From a checkpoint of a small transformer trained on Wikipedia.
Training: a variant of SOAP for these matrices, 190M tokens, 2903 steps.
Each number is 128 + 32 x the weight over its row's rms, rounded and kept within 0 to 255. Layers, rows and columns count from 0. Numbers have three digits each. The size before them is the row's rms in percent of the matrix's.

# layer 13 MLP up, 384x192, rms 0.136, rows 0-383, columns 128-159
099:105139171150119157142095154068200203160114116136185099132117130142144168101073125147110109086107
094:085162163100133091156093143124068139151080141130136081087076128134156054142127145111145088103161
094:136142089096107112085112107076161134116128099078129078165143129103133143093090144118050089137135
099:109134148117115194119108155175093153139105146195122080149162164150163085182093153104085134110167
089:127099117094077080101032109129148115164146119133132171147116140056096110137099149152122108092110
100:086125147171196132116147151116139079146121081134124098136074091121076160090173126115157090086144
102:125109115142149127144110092110129078173143180159210124092118118191165092160134117161158167169164
101:123156106134096141104132138187112130108068181096114080137142126119102109137079166138125126152074
091:151153120069141129132127112140153109107135161108181062086120150146158065153093131118182102114161
098:099101137115137103176089122126130129106191077155168167080136135106154050158169097090136081105115
099:143111104144075082206152141131127112111143116171115147106115169165138165182151165131102134114164
104:151133150148124116094138099074157076151118153069154113107101140145141131107112114171088144120149
107:146124124158166167089131130122143188132145131111144125140142166076106103146154102128078133089121
101:122103136091109122138077054175132124132152177108160131107144127138151112143158115116073138145136
093:106131138134091121163136160148125085150160084131147139154186148075137059126098093145176128110121
105:129176134095114200167156117151149148135149157107133129114111183137160209142170074129092142084158
100:103079133078132095132144179151184096157145108132099149121134169088214082136123155160039089113157
102:109133143101115106107095111129173089160182123167122142134107117180127180196161128165114133138085
100:174166142092145102152131164126115065073051111089127172133152138097100139148122132146187234111071
098:071193086100143152136110119148121120112129082125105123115089144095125144143195095185137116101205
098:115173194152127143104127165126073098149152074123132122103110081100113118142122214101065135069124
103:103137114141101113163101080116112095151107136134126224170091057125141143052115099100118085135148
096:105116099130090158142121166098112118119067063062189124144095096160095160142120121109160130103150
099:135118058140132191087160133135179122129080130095111154157231159114127030140094127151140175146088
093:169183133138122189116130083146134141082148137129078115184116105105180132110099178135064103190131
100:151098094191122141199147072171088211202154081180143152137054140158109117106141088146066146140154
097:051133118095139137088195167127134174053200090087094113129130140190145152115169098119155126065102
112:049206126117128163108124110102153121091177078148104116163134144122136195180142095151122149133171
098:158115117145101075161054070128178135134092132153075074064148105101141124089113076149122131161110
102:087183143133088110115058138109111139137141128142113153077145150117132100150162123124150138145165
099:155141118095096118166115165138136131093130088101147091086102120099146178093128153130114082117104
102:182140106146146093101085100111158126139133121140120125155138178141138103160092180167170111115145
097:160107193061129136153151164174187101112111098154161142095188110147119166105167099142120181127154
087:172151176129119102117091185090158127127126086154125155163140107080124132137127117119101063097072
095:148076173139150150053130138138112157144113186152139092140127197180138155131142088140103125100115
098:165152111162128127124125118203134145149151105079098112111131150103147104085073130129134125135140
102:170121175184172148114105140104122072140134188110076114117154147155103157098166124116127113137173
094:115118095153162134219142124144111157099153135129154174148161155116138119123164173122134112176119
086:162139150052123104201150165163092148114107136118151170164110160063137103104093078177107079098145
101:162069114127110154103106155164122120111141160151116068127094135161172143141175163185081101070102
101:161107139101126102168089119096169146148133107148069101160154122118053103100091121136125118129136
099:167119188128142129115111177165124086146060095120129096173124174173081144127121161091091164136141
103:110144137108146173136179104120082151199154105176095109136104108146092119161088126092085122170098
107:100117139079128149120140140144084153171110093116141160192135129111190154156136073084110157124170
097:130139120107095108154138126124123095084154170075097114161171133164145109156115152078208097125159
095:183143175183114167138140125131160169061132068164147116131152090165105126204136088101142099133169
102:171186145198032128130115124082047163121148164124136128117134107127111156115188120157137059141097
100:157160078123139144105161152157103099093122123100100118145118147153157171138129083124167165148166
089:176159097096209138176195086160116124161139099141091177101140151125137121155101141155131100162134
101:135088130138132163172141131089096158129101121120097212135215076145134179130115180181104120134128
095:125098143138170114113136173113118056156102171120096135134090121137105111118108134094151123126132
098:161107077115121054110146163101150134095143158134114096113134122097121116136186104111121134119089
090:168148085166106128105054184068132131193089172123118089127109188148098135104170148139121173152121
099:121138116158118101135129093139197125084196156121210133122107121146155166094123145116059142102119
095:151126147116096153122175128101138120140041143125170135098153103103105090144095138130139162149070
093:147156058117121093179154149143099185092100123099149097144128120108126176126085100193121172125091
105:104066104168119051128147113108125098138115136111123114111143057158073147083125109025131115103127
097:078175098110062121147195118136109051115169155139117155143152158164082151115165187122109160120152
076:085058130102127162107114132152182173131133160155090131114131106129151155075125142159126130085142
098:102133129123065186130125128131090127131125139127133108085127116172144119091148161092151148133125
124:079119126098149086161137160075125111122099129155134113140137090173140131112126106103140138189075
105:122144126144154137103125150172143078106110127095124093138182134142112026067108157152069061141154
099:065164146124073149103138147111128176148142125093112143045166062158178108095187100122154133161124
096:131111145116125152073118159104080136120163126146121100091166157166148108089102117134141098156144
089:067084097139138088157158126096120097088144103096133117104135140107061124123135179172172112125163
095:167065137169102127105121134137201132085139119114144088162083149109084091154084139140096100143083
108:148153115130116146145148085067122110105146094137111112169090103156157130164106085202158145166160
098:140120035107170128160179081165137138110123097120118158145167109166156140122135065160126150096157
100:150162122143220124164110182093096107159147039139098149161093051128134095095145119192163125112149
093:102208141106139077149093211156123087153118157202128185146089079192123178160143107115139148153042
102:150187145155133083070136138153150069121131102109103098146106112128139108134174092091169094061146
106:160166131084163104169082119116143118144106142116146137139149156104146134089110109133132152162164
102:140120152147081131139096076084136153115131172103131123186103064167133121088125123122103148131155
101:125159154064125090149139126146166169166106152083132134124118104163168120127135109111123197174104
104:129104131168099117119085167096109152116131128184165140118133163183197115117159110105111122142163
102:138151106177140165100146120128149108103176125192103070094130121099148150105111175154133095091138
107:091129156187161123116152118141161097043100186194158136132172113070103093191111138103124100100138
100:083179113149123168102063040107125145154141097077150110127163154157107180150144089172148127130137
104:162128122129083202138193134146146118139082064097137114137144139169050148122144141163134130189143
096:063068186190133116149156100125128163120125093134216114086112172172128181116119154179142139160080
105:152098109194091140121141065159104103170148164106174073086121128144103105179108078090110131100131
099:127123104143119131132125120138120155133146142131210125182109106138154083145109102063139068124151
107:163139067163111121084135114111181090100083109150126057136148113155175106119133119184123192117133
112:149163156103124144121136115172149125106122130095168142164080102153129174136128135134078110133077
098:078102141143134169130158172144177104197048156129169148067114121121105131115079100121201168166152
106:133094081088139125088168136101166119162092135119143188185132109158144140122153127111121095117118
100:191072187177150148117203154126125137179108099128132166038154103147177099125113110086090097101118
103:094086098058164113098137097101109100163145117173077136177100149119137130102148127134138118092119
094:112136109190108130179154143141083071201176113173181081151115120152121100090060109109146166130172
099:170111129076161073146062105159128119235103111181116120191149158126098132166123130046131110086110
092:079159075161075160112119186154127097103125120149134133166133151112115118115076130164130172104105
094:114143090172084176107169178137162101125134159143124140114126104137124168162099087151178149085127
110:049077096115171111132102127165118128165157079113150136117135125077136103130114095115104112114154
095:080112166130166120100120104106128127153120120139116104092182198132114081149194127183119140135163
110:148066125097140168086096143157162204132116144076197136126122099206191131139136086171180153126106
095:088116108115109173200118100140126164089164142151095164029128103083170123110127122161112200155162
101:139162086120166131137133121135158123068111139096093157125195125136121164148109117203158135131150
087:070128135073102134060164110120107123133161110150161131153130092140108110147112135137102105123124
099:141107231136183127158167076182099151135095132168077120150153174156118097120110131151101077118141
097:110113180111162130082107089125115088106127093119092157181085160114148125191131152194152091158169
104:149107177154121106145127149130110184134195092076106151175080169158112197125114204103080096083142
103:103103117136113134159152167118092133138146136173156126089116128125106101114143108187111149120136
097:153180105128152122130143114051149084102110136104135170162109131115124100157147072172166168162115
102:119116124117128100176092171155181118088121119154147103080129095100095104129129175105101163155099
101:120144129131139132092109152160113184114163068098082029148116164120112109069176168081155091127105
108:111092149099149120148068129167158174128096165185115155150122090159078088076142138146059152067091
096:154116117089097137156115125095117172149117161122123150144115162072082165138180168137123138089134
099:133131187178096091138185189143146144076122157160147133136110115111132122093105131148103128173152
096:220143122114125149106210161108135181123079166081145169169156155125135119108156038117158104133119
111:188124149097100097145065139114082099100097103105126138138134170201089118117141149121138099181129
105:095130137118187148096108178170189122115107081132130142129180152152094129120111183108183111128161
099:144144139190154154111119140100082089225085194089096092112166098137074139125145181069169144142095
099:122132109149099161112154123110100157143090143096105050147130139122096139058128089098153144122132
115:044142175079144065146132186114132136080187139101082175157153167147168122153179144125150134158126
096:137118124086075105079074186125142154133142085165168100148101094103176141128119132061124136110104
100:140094094090119158153127147098125166099073210167134086103129103100132142154121156172106065132138
106:133104129126104125110169114174137083159151127106112182098167137112149105109148101142134163144090
106:151065118136088120144103156148149145075106046153151187116153139096147126078130108142110127168128
107:143139176114115193206145105108092188132118147183124170057129116103162148155128079124119126225141
100:137148161056157119141059079153073100143075163131089126153104128135126155131113183150120163154139
097:174107128181129165148160149143071124145140125075110165119196062087158139103127138171160114150136
093:149103053150098063129123115101132127086112125149167138177171150113065135113109119166126167084091
094:171086180066164118133100113186144160117168087145144132104102151164128110089043141168136121134157
099:136148177112105102145124138127093148121157143170122197134132124062114154132168096137087106160085
099:122152142066084079111086154119161105175123097168098185191138156116103125068075166094063101127121
093:056133125106145125084129123106131129145116186155101185091072127190189097086127111144175154129090
104:175126160129145150032181135138098122160178149093182203117129128092135161144126135082098148118112
107:171106108106140125111174169165121130173105134110108118098122139090057111140175207112168126150163
100:142098149058146143141117089081172139115127132134131100182111162102104158085164163103122090111161
093:127163140134148115117128187169163170151116121098141124179123127125111101145171172140185132111105
102:145200165113156118162093068087132178112110137193168167125169128136163057134148112175123136129167
097:129108168117174083098172067126142101098209115139148113131129102092184114167144133069099120136198
098:112141086092149126092124159050152177140183103165124070171116144177151144141133142166167118136094
108:173160099136130195107099134053087051108114163192063134131087111095136080143112110088162099138130
094:149111136085132121170122153073139067162118129134126136144105075132107157091130142091105152082079
106:180132092084162188158099125203037153109100124090141102207071156117142110160087120169172154168085
096:101154196178101110153102102080121138162112182105129173118178152087130100146087184099196126100155
093:129120132026118186171072142136174117055133097148119167125109112093137125150088110167138101105108
103:159093113108101155051158080066076071149084154102159116098179162180124080095138116116164107149120
098:108154091108125115053146119131095048081163153117161062147123163097130129173147089114131079160096
100:093171166117106153172119128099177179183131113171116157168134123112127082115146173150163031112139
096:119131094176162107098091124185117092125097183130105092110148124143084086145119140121140096097079
098:089129122113196134159122106132096173112106154155159183158111102136136085070085164159073180083126
110:135105135150131135068148117127169166159098115092141129178114171200164166168161159067119150091111
112:100097109127141099100103133155095087135107152127190112133139149096125099097151132092112150104110
112:061081170170198116129113122102096080139108102108168177108131185102103125113168057113122149184144
095:156155095117149120125113187166146120150137107152209080139080104091069088121095102150133125168079
100:053131132133193089130088119159106142097137133154108108116072163122178126132164134142116138175128
096:115097168123138199159093142186147098100145100113151152134100138125122121100147120123179117127064
093:163115149132106128122057119152114105120104173136103113141100142148109150154207163112112082120167
098:125154116118176157124178098103123109138127145130101155160174149165122117064141187127131104118080
105:100055153123188166150129163152078152207146117196098140126157139169089179120096142097095158201175
103:124137144114065097146141152182135127188133132070130029142139120051132143123177064128100113126122
102:127131143081118139145128165078080120057090093134197127117102097041142127164134117098141152088191
104:114121116150051134130071119140143130090134134090150124132073118093177176171115139072162100129128
107:142080084139142119128131099092098123150153111103131165155180176154127105092106179121130090153162
090:180111157127147143084178151105096183081177171062142097177117085092125173152143117148149085109148
094:130173130134129055111123172064177112126098132150164141157103181105116115138141165150173104146073
092:090124127181173088132121148130106112158114148143158096082129168131047136144106138087113122140112
104:079133128166127088096149110105120096105148113107104148175096168215140188079098148157180122113179
100:065137124105142124159143147161065134054081125156147131151097178104126127146140137119115117095098
100:115106136113108152144150111126131160139105125169167151108159116132139162197151138151097155154138
096:123193110116090103134143144161139115148150139179112087144144169134075078187131138155061119121128
099:107105153144058196142095135072202095198118159094079145112153131171194112131162098116105122095103
098:140130114182139132100145140140149141128122156089148155125127046180130164126092124168129102164048
092:179154147065129189122129129102170155159172125094106107125131098155104131120148109140106134147076
093:114087109149125142102129154151098178092154139143165135106129084156168146142124104137128172213092
107:092146146138123164110183095119144186167090090167056140189117110159102091166144198128204038184096
102:068150162107095133181090145119111122073149135175113134141133134134157161134130118043106177090139
095:126096192131110141159073166113067122093133187105132164142159203120116176103075131123151182101143
101:130143120110163143092142110139151082130115086123137105127073089161119113094162223148109130175242
093:161098117110095105123121088141171182114157148075125178140141119093103101114131104195118186197092
103:146168112130060117113124202105151150143178138109163065080145101140191090142180169087112132072164
096:118080151149171123107111136131134136138114146145172150105128102176139120135160150189092143118163
097:144086180158206101066205098161160117125142172173134178071136128107123132102154090134107124124113
104:087102113171100123118141128182193097111126188122077149191193083113224109144128045066133170126146
100:164114115142154107130163167142129123138209180080140145207085094110132138149082152135136127138152
107:106099140148085117162100124191150119132124118110129097119112152145097088126080143095148126129148
090:160067092076081122151160106131132128214115138113117110098150116127124160115129128099151122120084
106:193142115138126110132085120161141118165158131101102141151119150157105121141179133066153150119072
103:122128114112133164039108085124142145155130080156086145131142111141145129153107134155119148160153
098:075113061144184083133133144135107108183111092126168114167122089128086134123110113084084121140150
103:164165138134129101162116125103150137087150176164108175079069171159171174112109112109094104147105
092:168104158105138159116168107109180050101065126128156162114093166137087079089119125100101097107108
098:114079190142129135160113098170157107104135106114153164090072104131115071129018172190110140140152
100:130189155034107107177081004130140159133110180109138112168126088141151099129197124057094120088115
090:149117174101168121119168179124104139096043139107126093092121194119170173096083112178089136177130
098:112107178128073151159130109200114129118135163055070109175093159074133081120151155099142136142157
099:116101130158177113126099101185087122128148138087159132121095161129120102098116162070208142112100
091:085101113173148158189122110122108121106184146106073146085161120139128138118119159111154104142055
098:190112105164135170175112105135139098164131166108151173110101132134105075129080163168107108141156
091:120099152085097047107191102102071112117141176133137180124113114127122207144111187173124135156140
096:145151091156178165187114118192086120194112164120111145124038114141119107134142174131103162103132
096:096067188133128194091140121124185158073159160150090065190147166129184128147130164109112144075114
093:078156081140132118133125114169178140177048142147107154150103126134188087108090099103136181088164
104:099096122126151191104123081085174100125148136136178151112121159085141170145138118108090143138090
100:177132133137112095161166118145174167101138098164138145129146132151126121101110172094131131173055
108:131090117098140145097120116104101107090167138144127105139179113197130145100190137141062158085100
104:134100168103077126143159137055139134174095156154102121141116132143116142112080093150124092131113
103:168062089169043125102141124138155146099093100090128114177197139139141109162074113121035134088138
100:106144106070157133077138119129123117148114163097128141135084198142113127099108122103110123164152
103:121141108135134150147092212151195113127103122118154118121135165147151098098110162205145159096091
097:179137185132125115121181151119119150108072146090109167149147129095161196134117069095112111142187
108:121117109137181173129148109169160108170082149132098072053186141119105125066055158117123097146120
093:112113142135067163138149185119131144089186126121122075052180131172143162194169152146103145141119
097:106088096132162173149126109191108126167148135149180132053105093070086132167119115096145098181131
101:149184126153118173147131133081108153152137143134141130114170120110143127194099140101138116124102
093:108133053107068135208077151126162136174156125139202154118117158156101151143140129142154111074102
097:125107150189158105122145120147152119117138208095125157131161090140144120082155160166199194121119
102:111149119116159179164078097117139134119084110149073160085120166141176142077094182134170157130109
101:131083159122136128094143084113082144133146079048085147185143136128142162138146098122065156074178
107:094153062066086131116169112116128146090092116110137122144155143159149144112147150155129092175165
098:130087157151091060122128134088101135154163122124133116119041069176172096141095119098119102123121
103:150139172118106105121124161158132163100102153155132093055128125137164093156165159133141158110111
096:091104080120147105076182140177119155157159133160125156130164167098138166094078128140122145154138
099:091143135115141128153118088100121169136107150164091142176153112135121145104089157076102137164097
106:060069148148100105138087140140111177092068122146175156100086087108093107087099096101123138084099
098:184089114139121152142110151136166144079142121075162169132156145098129063118118080182138168083101
098:099113155109104206100130154089128115091095159105097122087125163099083119114127118145130128140175
096:062169150139114090109091071107088142182185051115158096113194139108116170175130193169106125139155
103:161154076079077113140143098105131167073159069122123141112116099105117086085121133145128167167091
099:112114163168105119126140072125105146121078161117127153097184095110072128102123088193180152085093
102:089140106165158153145161173128140114107160147143167100061101158150184149085142124124124097093153
099:117139107196096096155098114168119163112128094090148069129133109175137095111088123125110142123133
098:153080121102136186172121127176079146154134118124126118154113140175135145175048077089106149140142
098:115186122120141133128111185150174135122088178137149121085145103165124132180165114093103046124122
102:166130151128120090138116107122095082144107157129047132107159081141138127134108135044096154157127
104:094165121091156168110114125166137097060196172098159103124137129103192156119168195120113160098108
100:080067110161159037104153132079136187150123159153155142175142133174139142125123139135136180138148
098:103135205178147161128151122165124132172151163158143104092160081085064089138144145134095133106125
102:140149130118154051119104130142173097133141132113124079157158111137152114051093104132093145140122
092:066129122078074099087137154098158091112103144111141102127094138149101186182159088144116106119172
103:148086134181104108084108155155175103132103164081139108115102149153045116126121069118123149202142
101:119158074208144129112132106083101126172140158168128191110146144147078028100133146141103153085079
097:136115136128138162110126123165122047095176092121163148122168199115107155092201156144139154131123
103:124125090116154131085095067078171146135074171093116137094151137106079115074140091112076120150158
097:083158111132084112121112121086101118104124083157131078137134123131154142138111105208107110168164
100:135092093116114148158167121084158081192125133080080088132106111151127067111154111110146133096084
102:123090149115086114140184073136123115133151162126130090148100127105163072112210187093095125177140
101:082127108096091162139171173165135098140148154116118120145085138119194138077154139151101119175205
094:143121121172166091148138157114143177125088108155120108135192087142086100065178153134112069139147
099:163086097127060133109168187132074178123079078134172136096124139105139130057088163150107082131154
106:107162132109127117134162166154128124116120074114135128118063103190126124150104150137128160131117
097:158117106139152165153121122158144079135066152143141120137200138100119181144089172073132116084099
097:139125145126143169078109130089118174098143111091095096117083164139139073111100136092141099123140
105:159082144118154063094106137181111094158111120126123100129120158129099167073130177117160145167127
091:162068128129167072120162144117138091149110118166132140129083121127100154057112156107106125158127
100:123136128105118179167154114111100069135168180077127127150183183124137108070116160151019144140133
101:079110079116159140125120134126164143125145128109144104107139158121119133134145098123154064076124
098:131202147154148132119125161138143124158125194176119103121165178169103098131170131158127113172137
102:140140091115138141114127118092150163128124107113117125125078143151201099125131031125115135148104
095:145090119125139173064160132106176115078088171110133088141119109138100128119119144157126150099160
102:123171131153078116151149183110174212134077150139061115164140144105103174133201112111139138147125
102:144174097103124135103182131151059166115113139104138129123131119147146108140119077077130122143136
099:133162089105109153119116135153138100104152112117163110163124114095149123110112143151100170060171
094:144063150134102161142023165187143189081114140132068070092157184134112129135142191189113107126088
110:137119105081159127065126126129099159097111122132090123141138160077130104120166070133063119115093
104:119186118092074097132175153170157129117107115157094138121143085102116139130144172138184160116099
098:151154143156154123066139132110106128119190105084114070127096102127099097157148137079186112091059
097:113152129118180091142119127136116115154147116107239099183161192142174136102148112138208170149058
106:134174118073054167104120124115152131145184108114131103134182137104113119144188078096151125144134
101:144105110113148077080132151052104106113120108085118151111101127131130064175106122161145146108164
100:109168086114138169176122105185121140097143121132111142158120176128096163166173122085093111128133
112:216120167084121076125151106172141107120114091109114103109111155134146154150089129118135104129118
098:095146145128150094092094067126136108111107191139136151100131074085114147118092159139136104137119
112:159145093123150162141095155140183094176140119132083105146129107115140192164125209143173057103095
104:089102131138083099096088107126135102144159118152090139121100140092121124102153176144125084108124
101:109126149134095173122096132137153169070194147135140128116081182128071136108051109249128149139104
100:129121118149126175058084119115144171117123092126113162132156138124070123171109158169135114096148
097:154074125141101089127178111134159131063088140154200131147158125128181149127081071148115116121104
099:114109153118106118112169077123136138112091138125129103127183109169085111138100071128092116116142
106:129096136176088105079128152069137166151076109176096036128156141162125123109104118109116120118102
096:129149072132132066150090147091143123104158179102140170111137092140163128176096166167102125085086
089:138105129143080100152127143090193154102095166092083174160111081122102104131154056111141148096101
102:162143147141096140101160070153207135124072159137079086088158158101141145119155160168070112091130
098:116149120082093181147119119147100190170124017112149111061134132142132090084137133143159150110115
103:097095058083143188108093103148160126056133065153092106174149097062144140090125147166125151091132
100:203111153122130112144148133088175148195088150183116098149104124207116067243152107128155127136139
098:107141187138103122129111161101093185128159131147111140123131120115090127185070099156103113200159
106:150068138158107096117127144146128179126132141134160151163117023078127110058176070098168114132153
104:065151197143100143140118134139103127160092120095159123059144217098100155111170104148163090164085
095:114164101120108154108174175096142142172097147063160108138133100095074116162132129101128151110078
104:118109136142151118167112136144139138169218116125181110143215135091119155081122147153100112115113
106:151113168193136158142139106123085158099144102128150091101106116149150137115109169134112095124201
099:086126139170165142177117154110125141109111167100158139106074186156139161132139115148091085073115
103:124123115166148153139118200078101149120150179130130145073131117097195151152162166059061108172108
095:132088154093171096099103146100156108079143113142113123174140084106194092091113109172144134178126
098:120168131144100023118108158173138179123094110139118188086110057186121084126153092145113118111158
100:159103107112184038139113117112125096098173127100108141154106111132104131137092137119109120144071
091:181107075149084150082076146118107151101154103105151112139169115081077120132145114059184130155139
107:158164150144154092131133155182072068141147097139177124092152092147090136154118146138129115140117
100:090132095161085148090161104071137163147127157138122092172188090121091113133161070156164078099084
097:089104212115139132085163142101139138075090120147165116138194105091134142085114132112160132164077
093:101118096134177094097175089089110149103152133185142078157135070115093130178123083121186113151166
108:126163184189086126109109134152163197106132154125134138093118121125108091119107111091165081093115
099:088181155085075099078135092135130113107099088164154217124074138117171170156133116089121120170142
098:133112085101104157079098139087090090084135132088072086100100166152151142110138156059110135088122
099:124103110123095135127148118155154120114119080142103120121104148095193091183140121129108087155095
100:141113155110132152073108092096058168130118077195153124138183108099113101154155065138144176111099
101:137110100167118116121097109074142136150081139088117112111165116028141099159100130126161156053180
104:144085141085120112098172135156153107151096126174097158135168117113139098137168079092068173152122
093:153130092118145104136186144120153176121085145148158150165130183087114150122173152114115110163141
101:113177132180132096183137072087053147127121053145067157123141149142084154096137098155137111079143
097:062130117144122151137123100153159162164121115121135122094128130141102137169100152135108150177075
119:195167121145108095169101094127092096170166145103140148099158039129132112078060145114077130160125
097:104092122143138116139102164095142127187104158124089068114176110098189110076139064136185136110139
104:117103125155150129142070110118154162202185147155097105116122093127186148110096172111121157074102
105:096101163110118075111160128127122099151157147149127120173148182145126128183140182151147147141137
106:143145123109139044124132100047076055199124085125166136118151170130119094168093115122121130076095
101:139169116178061145108190125136105118142116100063152083115136123092088167064079109128183075142125
101:137180120144083124144094061100131194139157120141146125161134132105133160132176111124148161117178
096:169149145141094075164078146172162172070120087150115106151155111120141164141140118101119107161116
099:155148094102174129133023124131143100183113124156090136110107123181125181119127159158173108176058
100:146095127085133136112087113136109166177093148167139131192122103096095113176129107080171102157153
095:126130070072114120201109093163138137166129111114131177140118135173139108131095166152122125143154
103:135161105105099137140144165193107138096143078096118107105113161193087105125138200133153136114108
101:103135142069118105140022139137158136079119147107068133106116162113156157122174099139114152156149
113:109087125066114117151140196132103092167145120118137144119123097129067165078087170096174159147164
108:151077122133104095129129154157164104100151137121080127092054145129161132142129111138145112135183
107:147174074047161169146128148155154087164141095067145063135127116083189069036136110140139098182164
110:095142119140201120146078080141135150132149129096138158064143139147172105156186128083094110104088
092:079166171108154184100150185093130125127099104173125114171193112109135149115117074205154103106169
108:089156106147120148176117135089154098095139148084123147091144084088136098157136143135089159102137
102:132156144147101161156196140094028120090139130161126144188117123129117111155158159102159108073122
110:095065150146193138178165122164119112179164110166184172138111135112117157147187146149132168172117
097:110127124161105139143127102185098103136082140054134116124159118131149143098102093130130117165140
097:121124142161098146116101193132153122116109092119131102111105137165157207103125157151131174128163
094:079138074156077133142166143083226162141088161184116105096144114180140090093129135130106118154091
094:126133150063129154156127070114119134113081137145120178078110158095146146063114082122110095123066
103:117144174108171122130200099175135110121122158156106088160080152140207127111141097131129181143174
100:113172126117100147135130120131136131147129110102182145111091100166171121110112116121112136147096
098:139117099127140113127145106144124105114098164189079130172139062080106121125131114091138166215129
103:152143156039141119133082123127148091126130127140139087090089077224152123126139184093089138188107
096:100144167129099125102163093151159103095110127097162182089085165138122045108176115098152178159094
100:112115133122160123082117114138148110132149171114184104095104094152122152174121091087123143114134
089:124125111150148132139071102130124143136074094206161113105133160127159142116142135116089110111081
101:186113091080094070111160154060185093139093109099163148172105191148105145130125093095180137107108
104:053041105097134104116183138105111136113137153139118098144125069139043113144181096165133049081152
110:054184065114139109091117174159109112101130099100171073103101114160166111108173132107139154153128
093:166110145114123140120131156163109118109106100132145149182117061089105103100118088089113105079147
105:162141139157122161118142113201147094169064152173149120178145093098186083107120105163113140160178
106:120104128137070145075184101162090155136159111143136153121151124088078127124112174149078107114093
101:129138104097147157131134107112112158082058199141164130127158199123129130084137142202094223150119
108:155093129162149145112158133127133091155137086141162065109137123110182152203142080112094141183126
106:136110128098114094149144077099100098112138126125152124157123111080120184142150165086122097113182
101:125080114135094123154140120109151136097161106120147162098113109113153128104110154161137119127142
098:146133150119091083105084145168153135112145104181100106148166218138123130214132133071126139165146
099:153087121147150047164126160111128143129174162061153121105101187122174137118072114071105084152179
097:193125088122168109119152112089135156137140077194123088168130115075101059107121105101151106121161
104:194148181138118170127155108108131105133061137107184186148111109128106077125134141159106163097142
104:105121139124121191126087163127118068169054133105108201126076116143121134133117123126137172176123
100:142113102141140119122135131136105118147122152057133108095164168136151129082158140174157137149120
107:170082134156159120139096074136173158120095119120122177120134182119061133112107114154109120142181
105:151188130150110113132120194129106142078105080160157201121105099132146101145100084196146082106072
096:129105133124104076081144139130217160072148180112161155166098104088120125136094157147075054116118
096:178126157136129135127213104160175084144083176110170161088134122178120103113115098057177108071120
099:089106103103152118090113097196123134186159124129138161094117124175164127133149093122172095153116
095:138133128128125170104210171136105099144133110107099105141162125136105175102145209133145130135098
095:144097119156135138127085144081137103145114192180168103095142173128190088154140052150169165152105
104:144103119119053109183137112131077137143150135139184140142138092140093134088097120127091130134067
099:182075142146180098129186136108140145125076069173102107122164152078145183131219160094178140174157
097:104122184141156153180086138120110153183087106068129114125117140128129092086170113061159116136060
092:068126125142130110159110161172111136120125212150164151106141154111158129123070090077073075171121
098:108158175132034099163202144198124098120107103093057143086156124149139162113154077134117105084145
095:098163118120146137144029105119080103144156151133134120140117138085103097210118187109135121106055
101:116144095101119090149142118103110140109099054100124180168071147107129082114128143134195150088162
096:124161086155116120164127111087116119096113138125112123153134162124114118183180207097102166132178
105:131074092121122124176097148096172151101117125099110056128119148143181126107135111139143089124062
089:143136119139121138120116128133077064123151149169168146152124113067170106136123059152157190108122
096:135171119125174148156150160113126151092130092117148119140083134163128122124152115128114091103140
103:139101142124083122163129078132087152136189124111123151156090077109122150087108118157154172139083
096:183131082188131101171140135088140126130096108129095101117163150152074204071182149099151164167137
099:145069125182105090181108093107126142184126110124101140102112124185116123079098113172151189088103
094:112083157134129135110154114174117003143133179119121082128131184082148086137112130195106185146132
106:100105114139164143165119112152107166112078127101090074169122138120199114134148089109157131183156
094:117148105107111086105141140162074146157088160116169161138130121117104134128135090166176122127130
099:122184100147123149114142098149076127102117135116180174135108164154131096145117111214116095135176
102:140160187127132118114190108112119120129082155112095121112171099110127151119084143147120119140111
103:149102141092178144172140089173151143126127159101147201194118071135126115111101163090100152141099
111:150186115128168135138155166087099155150141137170149079116163147102173167101178147118104115125137
103:081123112122083181124167189162143160110093149080093152137156151134150126111150160108047109128106
097:110165124112122095155134203090129103125110131132169180104100133136073144114141107180026074140111
093:123125153154060089073138154156146184122080165129075130163132114142126195096107218103120168134161
100:131162098157093137131133122071133135162168121170144156149169134103114175136176144116165146093123